{"n_layer": 14, "d_model": 160, "n_head": 2, "n_kv_head": 2, "head_dim": 64, "d_mlp": 640, "vocab_size": 4096, "activation": "gelu", "norm": "layernorm", "norm_place": "pre", "norm_eps": 1e-05, "positions": "alibi", "qk_norm": false, "attn_scale": 0.125, "bias": "none", "tie_embeddings": true, "parallel_block": false, "init": "uniform", "init_std_qkv": 0.0358, "init_std_o": 0.0, "init_std_up": 0.0358, "init_std_down": 0.0, "optimizer": "muon_variant", "lr": 0.00684, "lr_mult_o": 2.0, "lr_mult_up": 0.737, "beta1": 0.95, "lr_head": 0.00809, "grad_clip": 2.0, "warmup_steps": 200, "schedule": "wsd", "decay_fraction": 0.657, "decay_shape": "linear", "final_lr_fraction": 0.0, "batch_tokens": 32768, "seq_len": 512, "doc_mask": true, "train_tokens": 228400000, "steps": 6971, "dataset": "wikipedia_en"}
Each number is 128 + 24 x the weight over its row's rms, rounded and kept within 0 to 255. Layers, rows and columns count from 0. Numbers have three digits each. The size before them is the row's rms in percent of the matrix's.

# v: layer 4 attention value, 128x160, rms 0.151, rows 69-111, columns 0-159
# o: layer 4 attention output (transposed), 128x160, rms 0.305, rows 69-110, columns 0-159
v69 082:089157141141078139153116216096150145145151178156099140074139133148138131162143146141136112123096145139160109167098118121124124128119093140134175146128135091153155127127118135142101113130090150128138120139108161133131143087075175142118103144123143114130117123111138145110154110138148091107111134103095128132075116117091098132139129121094083172114144110132161156119141132120140129128164089126094140129155144112136130123134136130145104141122175101133104123131113101156114094119136050
o69 083:155114099110184126131177086124091126121121095134113138159119140133126157089127104125133166118112143124126131134125139101125104124109128145114125135132124112087145094107167118099110118121192100115103162117135119148136132148125147111159120145116128134126151105124107110119113136144137134125107145121170169122151134130157117133196145156170131072110090118108138138096127067136083155150089146090079106097110163096139146167139116124142184121127108161122134140152199129116135147128101150
v70 083:120122135107127176130137123148110118178115093166129093151150127133153135167131130134158158130106128093168111124125121126160114143106114125134105151159132104130151123083140136096132101135106157139125132134116131143138147114131100136131158162135104068147111105134156093155146094136103131076137133134118148116160159158129146163149140077161083128097096081118127168139145115109086122159107119118107101106142133152100159121140205112145116102168155110133116165160117133123089073092112116
o70 078:091100144163098142117147143112119130126100155113120109115127098139108145077144134131154152129117111135097152114136151153127125082097142123122131103177089119118127158088154144132117144119129101133136145153132158107130136146115140110136150112146126148119100122115127164154116159111152075096112113100089106089091115126105133177157142161133100065092144123078186143119120085107132139178137135110147158160137140125133132154160131147083114173126101143197117136104162136150132154138154110
v71 080:125181124117154142136120133099141146079149156098133113166133165141110157133121099131117170188130135092162111131151134125118114107123096129104135115115146134132167118136144134136081134089097167140094129093127147137102117131125113151159125133153166150124099111157113143137129121135134108147087110095153103124141139166098075086129126138118123138157124129133158125101059149146128115096158101129100154128137126063101156135119118116101156103117078160138150161171112164113128179120150104
o71 082:185137124128149123096108100098132155144148127170109157132107124127130091151108167085099149117180082125148122138129134150121109142127140118111133113079082101107115140159118162160151104165130126099145116127130109136143123115148130118149109125132124136113132122118156124103122101126136202133111150126121190130152150112145113094169181148109162090129090153137128144057141149093119146151090169137150118103104133143151138122112094122150124124130172114155138109135119109085101080113120135
v72 086:148083126091130127135142120123116121111111103143122119103101112079156104111073090122119117103127142167143075112137107151150162130117148154102115109151128101179140128134147153153146095099128150093122089138161101111113144145182130126161146094102138185126118152113129118102163119123128109118152093069118106134127131101146150177120157139128138105120144099133141112113150111101150128106110154131163166161125144169170176165136093105139115146114112127129105146121151128165149163116091165
o72 081:095147149169106109148129135138135153152143147169092131160119182127150088142150170142119132112108127151085157123095157096161133124135173133127125136133094162126121109127091119136095105080056080119165164109114115080154119114094140157110141144143110140092139166125089113126112145130089082176134164126122133124138097149165126120147124112137115152111144130117120141167086148144106093112129118121134126114160097142116083120149176139095106133113153124137151115112138149151124128150104119
v73 089:090154127120159127173161154099119101130105077099138114116136143151128117125121109124100120070180138134116116161136102098123137176127156135096171118144144098137145147124104136095130152105130172155151154132150137114141120121127131092134158064118110138113121150105176146106132097139142106177123138130142100169099095138145111175128151155135168156135130126153118106120116132141108142110121145137125146144065137107104101150136080165114126106132115130149137105108110172165167160141117079
o73 079:122105181120104134126118104153159140140132130131141133116148138107158149135159113095118135159185094111116133078159126163112119107119093076134133129146122116106137133138101118095107112131120130097142145094124117125136145142148131156147077117124162158148121086165124097131113170160107138142172135113115128096111114147119152094157118147120108175118083166136119122134084155137140148139164137113126105143168088131162129095116186102138107143158149115103147136151135105150098119048085134
v74 077:136114159116164122129139134111106134094121130101142136134131121135125123125111100154110167147084108154102108119134139112119192117120124153163109132091162141149151127142133132114116138135102126129121117138096139152133102178111173122146127094157106155175071146122135126126118092149141127122059139118121118127106105048170168130117156138141106056172132159134126143125128127102133136098163116111122088105093137122108118107159140103151156130106177112137118161116129089131175133094140105
o74 074:122143103139152120107085142097156143103162105153097096144157128093135105106125156137135115141175166088147121165128131117118080115145170154193171142081124145114083128145131131100125131114121111160105115085129126133100084116105148143153101115078169108116134121132142120132121118096141139150151154121131183109169110136114117100137124167128139120124118098141204111141131146125107138137116118139137136135169099142168138124128151138152114076116105128114114106150165098133108084161121116
v75 078:134119133128096152072091140116130102145149135112117137107122160142139120138143178126153139103118130113115094133096148122148183119139147117121151128122137144144107081157178142154112111099118114132088160138181107103094121145112151109086123122145087151113144144078142078100134134109159116099133155145138153155132129124142136137109177124116104067115146144098106147113142128142118150130155134109134107104085144073170128115104180098169135155116106116159166163148150097140113164143141129
o75 079:134094130141147140162123107125148137124104144160135107096107137092099126124116128168151110137133143165124092143098172113099172127119137140070144130093134023158141145129124109124133147102114107099091094128073162106118123160125163099146154118112123091108152135153097125176168139149144122096141165119138130142139087116145142111137135153134154110121166094108163119122119098146130114051142142147161136123160128111120121136132087127123143144142140118136117145162129117167149116137133138
v76 075:133088106106157127164085097093116094138134106139132159083150192151101085159142132172152150118147146111125108116169148103114111152131101084131130146159095154146101096135130140124105124131136073128142095121130147146128140123113167160118096136132084125112085163121171106179175138141108111111140142165131152077164117152126127163090129087140108114101123113122149151105144109125168091135121113136129104119171135150149132149123140158131109130138125134183142134151136143122126142103113113
o76 080:147135102136128185136115126126120127158083105148119091111146089108145124126119122102147149135126120153143139093110133135149136115121138125133121130122118123110104185098114072086117154164127127136109168121079103151162149128145141144075159107122156129108125089115140185093114154139158114129141145124105089094084103132109135179171117120121164122099118097140174180127110148119162141126131153158106146088117131118122098156142127167088158154098129146129096145114171104116164121133149113
v77 075:122146161094129104120110153139126093136168160132116136110117165121094128128096139117154144085129147160109140119118108111150153113137161139177135138102079134120156119123140106131143121188161117121099168123105129148151123097119104123039130142118125150161117158098130115142098160070152132114169151135117111094078107118182100123133155121086132132132081163107088119101179109127130130138150120109147137141163138131126109116122098115113136127137130173112105102122126117125174158145097128
o77 074:121136119138174154152140114135115110106141142149144114143130074129125093115149095134137144178105106077145143129164121092143127128157087105075095121124131122156073088117124115076137137133082116135113112152169142116084164153156166139153160178114098085124085132162125137111161116131139129126126109147126143152148102115116149114155143093131151140143156118143147112138114142183120126082131149136096099142090127145132167109109184109115108107131145087147148140134116144126143117163135098
v78 078:140101127149141091157148123122127138100163122124143109106146133143143127152124153132163128128105116135130087101116142084160165144060131135109163115075185153178109138167087156121139109128176155137139097133161147140135115102122128113099117101118120104151109118156134141181139126165136128126159142112124112104136106127114118089184144100158123123132049147139125113116148103116124128159078139122112146149110146140113136178118118134122120119141100112139117086100147172083132100093138117
o78 085:144148118132069142094142145087129138115150124146143125126110084090148122124146133143143184132145094099106172111122131158138117094165140135110117106104147154148143133128146136113117081131128126096136145165155070176126106098115118138155068169149144144117151062143146152105114125083151122136097134119142136170121148116103121167083122122133145123168103132111137094155134143110167154127142108145160101092156147110116116090162149118124095107131173123139136116164108135139111116136148091
v79 083:110128143084127108135142142108134164140084106168115118161148111138134142156080183120150112130101153130119136127115124173178113130064114121127077121091146105144149148168136127124138128102112163102114135112149144127115138127087117122132146121155139161094060146105123096125126161135115093151143109113129166143177146121151120142127152171159112091130121117138172138131120087147090106149127107155132201109143098151143121146117131131143119129122070104124088147111135086112132135113122123
o79 077:156122101180121150083106111127126090128137181106144112112106152118169127155121140096130128124114142176166100091072193119105087094155122133108175121166138126168131155101132143153146100136104118095114103157101129111137105151151119112118131137131129148146130163163132141170125117112114103140123164107134131135137082103108104105115151189128133127079109122069146139144146119112099109143132163122158092094098118123127145120125141085117128119113136125149147114157136168160153116142128140
v80 078:122140130117118143097165138127116126097170110086126101077171127114141072101150133107068094124110096186139122145124133107124176145135138097178113144115151120126116118120138146146104131165128117125156116144148084131138168151129140123149089157145133120112154115135119128127157167104137123162118131162093114122140171140105142131111127151100129114152136145117149115069116129136151136164142170101135161158111174123171119124196105119107091133106080122138125096137163144165149150124133122
o80 075:128135112135142103105114124120159126086115147112125142142110151111146137089117097147111129107158166113105121132110103133161142151096114182145099135119076169126149158193155118062113136126110108116152090107152144116156080103104092136165116122158121128136158107129142075120129142154128130167147153102138113150144092114111186083087117122159121170172120139136109094138139151133134102091161126134110118134120104129114140110153100133139147117115150150112146088129115123134182159142129165
v81 077:097172114131111127159182147132114171096064105157157147113168135153166134164144108165122143109129105163085154134184151120138133125056153126096122135160149108125129114084142149106127084133145137127136114136112101155107126146125132138090121123141115114144122118137118114135141108104119173110143132157182115124108105153100109134105060103162136109124127153141114124143125123131152131146140115168153110091108110189111104134130119092090132105126114088142130145124134119131180112129125133
o81 079:143081118116078099090096136147102086151159129080123096131139101124166107069144136131128168113119154116118123101105131131131122127156154133169136166171081114158125181170105140116136126134132111132103140125167143125128121146163127107128127127178115172138144099133136147159108146143137096120125096118103091127121129157126152159133096106158114181116138114168103111117156127155144171141109136068138143128117140090131106090157089137133123158149128145106145122140142104092143141109120086
v82 083:124141116197125145122096106138113095157166127121122150074160145133150170144102158118104101122138111136142107147148185166106180116126158148115108103134101101145160104167108130117111126146105130115149167125104118137157115102102108132148093141094121107164132120130131129160138099152155125115192132137177134069153127171116103125116104132095134139128131131141075144102125117102165130134147165151158142118145149116110122109156145120123120066107138136149152099118137103119117137089089122
o82 082:112150149128142161146162115133101144120133102159122103152128091175132126132167134152144140138141174103117120124175102158121116101083110131095135126144082108143166163159130129124130109120151125133125144080151118105114133167148151135134145118175116141118093112134125129118121115111121141177124145097123058098144156072127105140182131118139130153134109131194118134138089140124133130112118100105180117136118155163096111140096111108092142133139157082102113126131134123127095161113125061
v83 084:186124103178158111124100130085113120116153093105155155114130158116095140111154125156086190136101175098119154116113127163115089093136125148137125115121118102105139127102175137147116112098127100150109163095163108139112147154122175152120124110145156140137141111139132070135168104125147117122096125107118112099124126124132113110087130121124158129145174169156160141135120099115155125118142137078124120111146110090143110146187119123128120106135134113122086083135141118146180158115145149
o83 084:106086098081134124141163134134125139138120131161124102117147150179102142114121118171132124122156118128141114144181121056127143139129164121139130121097100135143123165165115140119133133170125110133102128135137141150131140117154121136134116142093168106088132091113170139119149114112139135187130133121149089122131174157109125092149095101125147166117104104136103139111137194118142132126126114107120109119121122173153158150047115158106147140122104133131140120118154066079111107094126108
v84 080:104144150149119141097148120173122155120132129110104085078060148091138149174132118115148136090115134127127093120113100129160150178091137145162155113105143117115097144146111136121165128141120167145147114155142131064137139111169137159116121073123142122104109161160116161143109141163122088132163131113142076146106105146105116137124118140152134138111086147146064113146116123129100140158143127127132134147105126140122153135103131164089163142107101174138111154129078112139130093138126124
o84 075:148102086124139116147104156105123117154134127152123133154121109087167127125123146153129149122186109150097161144142186142141126105133109100093120133165090134125147096140122135124137091113090173102143135145122105127111088134130090140151121205186118137134092085128168101129151147133099132129105130148084180125114142113150124125090148154124121116148149108138108092139126105142137165126148111138107143130093096091120118098170129096144100130162144112110138127120128159154078167112100140
v85 091:083121074124077136156144151126117149122108103162134097149150169165124139172159131103094147085113102094152121174167129150115110120104143110074166108139130119130177102132119138111132141158147145134110128154136123163116164165096130119129133127122067085134105113134178105163104130102101129117145120139110115108159143105107122142086119124133144133087122112142153109147126130136122138158167098139184120113140157104122162153166158118127115127125135155096116112085095132126115104127143090
o85 090:143135134120145122101089137130115132158146127138150121139115094133118133083135112162143124172149108146109134115137135143150128106091130119130118133125115124094071167142162121101153089142154105152144085100134127112137102109161112106121128142173169172078126135107133136125131113129142131113079126141135129148078112207099144151190098132131071141128130107136097151101106107119125140138144091140151163163129149133123086080130108133119164120176124139147142114163177102113143117110094148
v86 085:196161160121150149112098151083112159108180100137119160097151132151111168134105128127147159127085107106117173140097122145114100097128107112142126140112102153144125142089105124118136111104131093138118122144091133164118143123105163113131114127167126123152121139086097078130085098168185152162119138126102170095135142149089122106144160143141081079119094115142156161139135124150119117117124109130164108117133098121138154150142136109143121092117117120134130169169104112140120088117117134
o86 085:139132088125097130144140088147165122128094117146137096163121128178099148145107179136150137144113130169165128106135136134110106076117155143129134141102097098124137142103160110113129125137128117121101146128122112130124084157117125144110153114127132104116105150148129188162140141132129168090156124115134110143211159103177103112169136144094154092126089082108163123082151083114111150144147114110130137126098124110146105135083138109108137135131116145172129167096143118092113124153125144
v87 073:128142111132158121084098136132135123152176119110143092127123133109111212157122171135126128118102157098092183113124151091127105122135103107128138148142113134113126111105140146147111134167130095106104112150118082136153127086127149100124112138129116105161166139185166128176105102140086150127137157140117150148163156097121159176134118126112182146132130153141127131129147142140126049139090118125141135121107136117114160141094126075139140123116151151125110108099125113105163096133120128
o87 074:123159130091139152178147123127091088105119117135119145122131084181120132101110089126132138142130089138096162184136136140114113132134117133099138180102161146149127143194149106106142132129139100143146100108146153161142108143112150179078112111162167161123062101105104161164122105118171090139140125128146118144170098136120071098110130134108126120148125136167102113128120139102151117104157122110115110141149107128109123137109114152138087122133109127116112090138146101132138170146118143
v88 076:153085126131162142178146115107158132130107143100190117106090115146144078136109138170110187089143146152157143121119127133136098127113126124116123119136113133105155150127095117167103117121127147138089125147111109171127123090156111113177095096097153111165122108145125115102128117102137127134086137114136129125140114108145183087084108127149167144122148128115127108161120114109154107136104068122128095120150120158128140120156142108111102118114131121190144171170101086162116147149143126
o88 073:142137143125133104134089135129127116142143088140095126134139093115091098154115157149113139135087121121118119114142153103125140130092141138135159147080127139108116071155114095156098168139117103129158119126108130166162124104108149088064149135109155144124118122130108148172124127170150114158159121120119127125121131133118108176159170112107136076157098148153151138123077172122121133100086186118145141128115145136133126176105165151165104157103140138162137145121144107076137095103138100
v89 086:098111138143121122117117112208154127141136143111132128099094100161150110080130147154139120137138113151164080132115123170127131136134122097115145122159154144134107127133135124096144158143153150151158111141126135103153155094172122111113131166126118087175172096159129134164130096124167167099149092114095117126178091124077135142132150139136105100114163132127089098125179124102153153104123150083139104108093134122152133152104126140128144128135157132089127105102114181112100112124131156
o89 088:136178131073092123108165138115093165106136088111130127130139149173130130097151109138135147129082143109080177132099088141129137124094135101138107160144170153130135108134144155108111075111125120152186123137150124112089100124079116148157125137149110138107109145127133140131143193130140138116126105152162149145122148138189117126132101127121109125131140126139126163115097130123135052142120092123144144148156135158099096125126121150129099099149089149146113120131110117155110178147096121
v90 088:148166129101145157173149134133139129109128123088169131151170146124144134169141155094118149137166134099152107112101102148122077126125110117105139107121164117119143118126118146111099144130120122121151124143154084193138154076110135123117123161162107063091165133134173101125167113119124125152138140173136133114130130125091127088127147113113099127111076127148096117080132152126057134169114128138130100136086112112099103144120117115133137099136174136155170121164132141134136137111137113
o90 084:088120158115061114110156138115134088114095115139129145126103104141099126119108112073140110110117086128141118120153113165095128150076102124121139107129139103141127128141166126114102144155163131118132097144093146085157098157128159134153103098111121165148153146079116178127140162169177155095126156081134119133124152147089103144180148150136148128140127126119139112151107138156166118125165133075113157152112155113170117160130130128096117115124153143136108156147102108097157138126145142
v91 081:072134130118132123113159143133154146156148095089151131148123127155135163161152109123098131104130106150112091101155114192104159107060127104092111131125125149125141164129174159146140130124138124113125118123149122134139140147149132133139151123166114122064129124130075112152094119105104118134095113139123108112155116127170158134127137126141144127110115160158133157120113118132135096110174127112136167124152121097147097155069131125094128180115107084094119195158112135124144141093163123
o91 078:151152098145133088105092160150116083096125129141106165121124168090126123122115157137154130111138131138113107140080134130131122126146158109107175159150114104175115146139094155118132113122086116142169082094145140077129146124125088111100142150137147164092118162128199131129136123125157155149129133100097141163110096156124131105130128139101128144110141110125150138101122129125098178115145155071158134131171101152102129107171091120123138075143129118136128106138180129138123150124089121
v92 088:148171155113166125138109094091152100109129100094149143125127160122103098110149151126131158110132122091127112127104094119145143155111111115115104136117128120160125128137108114104139129121113122198105126177088136163119115178130116127106134158106145143128129110136100095162130138126180080121107163136126167110125130146110162139155162130132084142118097170141210114145128130115069159141115144146126132153128088121114108159120079142094114101108149114118134145150085120154131173157139138
o92 084:144119121103115181157138143110180092163139132135133132125107082136096156170071145126144102141145142169151126096129108135136117105115105145085119102128151121124147122055157145117115136172117128079128107143104101125110106076146128129139109080122112114143179139135144127115119156136134166161163109117106127119142147124128107103121124150119166125110132059141129139133158130137150128143167106128143114094097119099176138135112189129116105159132142143178131128151132098129116138143086113
v93 083:155163090137152097107125159150105149150142095101111130139104081161124096136133123132127084164151123114106147088132144113123154139123141147159085142120078118084126120143105120093134101155146109146126121122091082170146111109117103150190140124151138156132133149128117160151122140131147131166122143186111148154129158147106127116111121120120127094092137193129095159093133160140126130131153133176106150114119101158146096120124082116110141123118128125104097103120102144134108122204145152
o93 076:116129130135099170134093115144152098075100120128135155120141135128145123102128140103105122151090100132128155189125088169121106100133097131119129153159161158146139148151100121123145113112140095136096094105155167152145145163123119189103178096139111105128151144170120119157125135158163155119143072134106118134151124113133123123128114107103133145136107097170118082134154156118156075128105131097099127130088148102124156134110115122167120088141096152127150098151101110095169156141133141
v94 078:139164139110141089113114139137104097100156103167153093146131173152135140150151086099125107121175147181140110101091108151113158107102116093150100144144154169135161092142152148120139110105095141136106110080129119115097169115108131131124121102109138127121116149128162154113136104129119165152065111148184114153157148152101133129121160113168111098104125158170153144127120102127086132098132107127119146129128114115113107119156155133093152105118106110143128108136113192138108121140081138
o94 078:122110121146109164120119112146157188141132146135119157118157111077120076114141182122126153117105094093122136173157141122134133088123152161117186111114143092134117156122088133158122096140147109091137163127116146111155138161131123120164177089162156124096108132126095121175083108100126172142156127135096112122116134121136131109136096136123175108141145110078120143099106140096116129127124136149127111121122126149146136114137109052153131151164136123122162135113138084119145094107146117
v95 078:165145089134100123138143117168088137122095112097130107170087154123111132093148112107112103159131127108126136151157113074119129113162128141123105121110152164103098156122104106114137128118113129082093151124117110141159114135132119149122131151127143172144129160127150180155126169116143129135113145161140131160149164162087156130092097133144147090165149064145090132170125134143109112136116115084126112134089116080108130082175158108123135122151161147129143122123118128099177170148135139
o95 084:143112090108170135180070089126154118119133112111149168095146119140143117110110127106111143147108111145139112145138162145164129155088125144159144140104183135112108098176114129153151124150140126174181135155117130113142108140112174128132141111104121063115156168141103083110128109153127141109115123088133149137101121139122143109118167135118124124132131134182134095074094149064141071109141096146126146148135132163148124148098105144143137095137109124137114111115117114122154092122144123
v96 079:125126112115120146107127092158120097132145141121104134136137151125161124147090101101151123160154095114148127112176132109127146125132137139115145109129182131153122148095133118100136132151167126126117172154121114118091111150130096176162163145171119130088121153099133136169156111118098097128103125181146126142193135159113129143130105086099107096094119128090089137111139145158114153130079146134078113143104134108108082134118166060121107153166111127114132148105132138134132128084133090
o96 081:143132126136108118128098108115115136093132128111146124072112147142124140122164120101128139136117072148124133125110168199126124144126123093138095097139073153145118140114114132096113146114110153128155082087129162116136128129105138100157136146161137081124171158100139102115110152126144136097147102120093143125093139091100194131160142134140132180140122121109137127122142141138159121160119104146177170141138100119141154103196095157095147135114142151130100102129083158164114128143131105
v97 079:109088139104108110168119125126124138118166157134122132155155121115126124145124152141190168117126110126113134118109164122140123081119156116138075099116158126139154078076176154121150151114153146123136145112137116165153123090113180137177127130151111133130115099136097113131163123143138085137162123111092101107164138152113099134079085133095099126098124113127097141122118126094112115133137161119108125133154115160101096127092182173145132147178139158116158134140157138093112128142116097
o97 081:164117124123152131131114129113125149119112143107164126095135153149151140141146154117156135107156111109150089129138121125153162142163105131085110092134109120136136175078105113148132128138119120120113162121161132102135135157087132099129148120130146127161146157150143157109165176089119125105089152119156101148100108106110108181141176149155108092119120111115116116125110102128143113144137117088092104115121166146135172157177127170074114052120117081085101115150124125162145111136118111
v98 082:136141127141148130091143126131098107177099132145108110139161116209086112120168111109134125095122138116107137116157138161170128125113135128112138146159155099140162145116134147140112162096134108125092139105104132120080126155117151141114090138124088142119167112111166135143129126129133123134106117171125130117151171120136133172112101094135130100090163125153057112145144114103112160130165128127145121115165111079109092123150150119147113115172121085078116133150114122084151143127162086
o98 079:132095126102126101132111105133108110149151116112103130073089142123129155113132107165105138150130141100134136139115144143116151100158185156141121077162085147149109156116145162146119100117142109107126136135111124068080158145141155143086127111157160132094149131140153113171131089117117122122126114162115094162113132143074131161136124127147094172151149136142107141097104113162146142111125110120124173109106148162118148113131102142118174141159109154104127125141156110175157132107079078
v99 070:137129113088122106168109153170155131111108173117124147113104160152134119117123140093120113107175127144120133123118157086112125158127174132113158146106138105132099140153099127128098179124103139142172099145146126140119113118088184131064102132128113158095096125093131090148126150130151142091098141097175128145089061135127133123119158081130128118116152159155122125161170121154118143156125095104119138147112122132110126075130143157101165110147134116128143135087131089139164137116126143
o99 072:143125145084089154131140122131094093147116068114126120123130116101106126159126135155143136142112157109128087136132127093149129122153091153112117130155235101125117068158138133108145107107158156094113163105107120125114152180176136111162128124134125116179176115103100084098133101165156130137171129124158161132108143116135126132112111144134151121141117090133142119144119145128115146119139115130113136124128122114167092151127133117171102142124156133083141139159128102106139076123131110
v100 078:125153105128092094149106146083142120133089165130117102139142060140143115153117135114137093141116109155109101130081166133143124141126088196108128142150162156160119132143143113127072103098154169103145166116157148146119127155127168123116134110105123141092147122118150116103119110141131127139142141131102162129093122137118140123138123123128181146145109149089133159135087152158093122154105154155117132139140091106151080161084158134136122180152126109135108071096130119138098124102148119
o100 078:141094152119109139119177129123127120132136139097125202137150154113101179122144091146143100119136137123121124111128143108116124151158144097092143113127151124155157145092168157135126169094152101092128098142153139140150151097149120144125088118118146117162161097141120138141097155120137121120129173103119101125123155104135104145107116155131114161076118154124104089143163114113150116119147122162072085097131159088095173120153119087132109092094131105076133140158118148141167113158122131
v101 086:106131102130106124111115076162116114118090127156129147147148132159165130100151080086105137114143121116115138114185136126108184136133147131118159120115116126147076090125139135151127180121142099089107105166140142139145125139158109114144177146137121162152128154106111138062115124152121121110119108140136118173111128119152110146055115154154112125184112116091118111148144126111144135093100133108109144174102133143109135095169104107139145101123142081168141131095119152129131095122113146
o101 078:100117144147120060130129111139137171110155108117143155137142133143119110093115112135084110109116139133108111145090128130135129129112134159183102159148140159128086119147084119151122109060143155180140166126122111098137155136120123148140144119133127131139154131119099095145122114143105106162148071116124128127089100134161210143150157104077106119115130136107127096099061160143127125116135138133108142164158138183140123135118146170157144138121124104116151102124112130157095132139133128
v102 074:135148139130114119117125109149182178134146148086116129113100066174091114107149124106133167123133127116096131124123084133155128176129108156137118146116163140111077161142082126142130157127170125161089102137157136097136083139117139140108137059128115151113079156120142136114107147131135083105133119130134139190151095102165146142137146133126109104167157098105139129105144137124116126156156163125102136129125150098122135112129136166137157124139150125093100146122150118151101085120171128
o102 074:138140109096156130110112107142150121095121123125156138119086144126118195120099084106123099169158148122138158143118170118147109136159112103116131120163184134139117093084172116104156098129124132109140119105073156118103128126090117178142099142114122133156133156132146124127116126142126096117113155135104149167139104150115086136113160177112109102098135160108158142163144140116173111092107097159113101137105098125131129145147142132165112101103123118143149106133099155153087140135112191
v103 074:089094157043110129180163122148115121154135110187106092150140157107134120138133116115195113092073129130118147133092105121165130081100150082153123131107146163168142141137150087115125136165134132119128155095092128138128132112123110103124137172124156150108160178129090150116102136127067127130133099146103135086130118114120156148151119136140149120112108131135090122144171111128131150139130120120153108109152119109122099116145128126086122136129101113108145161163115134127106106129135113
o103 080:144134077157118126073105106110125101136082149091134154115145126101137107125157108126150182109114160124111132139146137104135135171109122141095169124136163135143122097082069143116143146104132139118148139180180132116102149135131136129132162133090131091146108118107122114154197121106112115125117115127140112143092077136103141139137142101108119089123135107117152134113124064125075147145150104132096170150157134136155149132171154118120128144130144123117135148148176136133178109148103123
v104 076:175174150131129130131156159120101115114160120145114181131102149094134113139120088172115127116115169140104118099147092092120133090136183101128170117155091104083181163106109142120115122144122113190129122122110130155101154099117125166104105132102155133141133145127100137111123101138116170100093113147165152150083112103125147091143158113135155145142170131121129143122118106110137134119137148131137087104129161117111116130135120131096125090124137095117138116139088126133199123171135152
o104 081:112081124138120138138107127123136123149143151123131066157168146153127124109130117115104142126141121109144165117134110144117113149166098153166146132114066104131108140127109128144151128127156149138072146097105112127122155159177150100139093104139129114125129064140140119135096146122141145107144097154123107102120170152128130134155103073122133134177113128153138122113158124155146145131115141129127196099119109122130149088110127156165093138141105180194130105089135085109087132102139106
v105 086:117131098116115136089130140110126174095103137132104144155114100120162115148099114118080101148165144184137125126093125122106153106142155186125141119119131126076146106109097102107153111122152129106106160121114111131153138128112130125137146094139129108090121153133136197129091151095096116129116147148114092138130130153144144137206098112121122133105117109092141108153130145156158120132129158169121154164120142189157128136192147121094104126146101131108120103148134162113113145110174144
o105 088:105135168155127107135086159129160153141137121101152102113122157065147125128113085107149152136066136141138151152143154113174122163134089086162092109143097125142093099172084130120143127103098112138145129128151167119124094117153093151156130148111118125155126167095108065108087139091117131127128103129114121134117144105119120133069131163152109138149130149128078117117141161145147159119087149118139122156143142149117160102130151110115146102110144136123146147157114157121169127140137164
v106 081:132124115149106091139112138150077098169107113171132143191184153128129152093144116121110160109127109138130163167126150160129147122145101143082129129128104136142118134151160131125146072172134085071139191115157133102089140105131141097105145121148173151110154095126139148111101132105115160105138147119099095126114106129106097123150134103109130116132093122159137157150094104118164140118120115136155138162086142114105126141146147094127094137127104119118117109110183128113125153123159155
o106 078:091141097108168136127126111131119122115114128111143137098107128131112108119185135165118105151114130130140133118159098080125127091137141086159125125095152121136113164139121105154105146160166128164143081151172112126152169153133135142140137124109121112117117119092096154122142085080088101150128128146152099138109125117131163098139092119136093143131167146110104132107121134095125160109130148080153150093164164158112114119123096095116160122150162141102158180167149129120162131078180121
v107 077:077121120159131114123092158107111131124150111062152144121141108112151112143163151071104099083149096111109109152125144126188152108132122106149136134128154128114092135088149075106145107166106147113153167113135125100129138149134124116103123121144128091110173138131128163107114104122142099123135144123134147108125122181142115121128143152126114116153076191132143165118159146133145182141176153130137149152145097140111138131107117113144136147077136130124093128120131136163104092182112111
o107 072:134123126120144153149126117141162087117086176130131127144127091094090152130119109153164135149140112138130136156146104115113142132112122116082115107124091108126145126089156138125145125142096134121157116133127140142127083105161130119151161158117097100146120096113135123126145135144067117147115148145124073117156167122155169134127112131118117167089163112110092090186188094154120129117138097168114112118139126123155128097180097061113131139175099140100132136135146135129114175163119134
v108 078:152130135131087127138089093120121118141122170079137145121119149124116174093076169121086149098111074153164104111089137145116123139173091082103096138130138115140178138154093146166144122170113111084117102173121100117132109152111158150141104140117155115128145129124122186112141133129112176132098115146123145145103115134101149125110138142106132097120135165157119125124101125123133105122125134157122104159157109168115127149108164133127161125092162105129142133114151099121127160192138135
o108 079:145148118114182146151126120123132109124128083128112104122124129117109105173139127154127078111115144157184103117134113116138095111113105157139140122082115157083110126096169115202116116113117151162161131157104114128143119142103140070109122151090108136121126183124089114100129139144159105174139171148119096132162150109143116121106137143133129147123116117141108178150130164105106108137125108110101188143114113091129113143145099155159114081127108145106130181149113115157128120126128141
v109 079:134117151109131133138146133157109140129128157113147109163133116145114108085122105103128164114143091121184151115115103105186121148118119118087130144139159080112117103083098141123116167156123153144128114138161145134114115160159177171135141132122114096112146111099139140124165145121166129144102098133102153134160107150084137146099123120174099097120132116160126149129127150101101157172155115120082138145101144149093181109132113125144139131140135107060094133078118144145133072123148106
o109 082:126112117095102134130126143122148112134133110080156134117141129151107143118107120156108140142105084129117158111112118140144121089144158160164081068154121148099118122125147161127149091136106104128199139156136154139122110121093133114131101125154125132142174132111091096088167158171087107126137134122134099133090155147140165170103143125120085132139093112094091120151157119115141126148124079115126137152108106106152113124157125168129127111141110201150185115145127122148118134142108169
v110 086:157169131146130134155144104171106109181137108180109097160174116155111147102144107140137125162100124123145133102156127120125086094120155131114138092132138139127144125116109116151096163110156105127134111117154099150145154160118124123110150126150132080110149145153163102161102102151083161134112096115109119120174130108129142116136116132211178092118107159134071100147130125140109112131085117116119088085144094076099151149137139137121119111123110119130145140118092155136151107128137119
o110 079:117116091127100079069142152104114125133124127085155130116127153158089104098137110132127116104099131121108150117143119185115125119124168104180164128130105148104097134141133127129140093092152194157161148170131140120125139139147099118121125139106167136116112081133148147161116117117168131115162110109132140134104128130105120161164146147138091120144113157126147142104092125103133126170161092160170158156127125172110125097092099140120131143145123152155177083096122092124147106127101105
v111 079:087134119142102108146145137108131109144144111176142126103134123101120109146129140141086123108128187162124150141136108119154111171125141176110176121126128154087101155115110114112147117071138157132128110157136156121140138134152109129178150141138106126138122141113133149118101175173138085121139115135110139128166132115148103110117158095126150127099102069107148077164124124112095114137100152110137137134065154103163169115114133113136173146101169092118133125112128168086108119089106099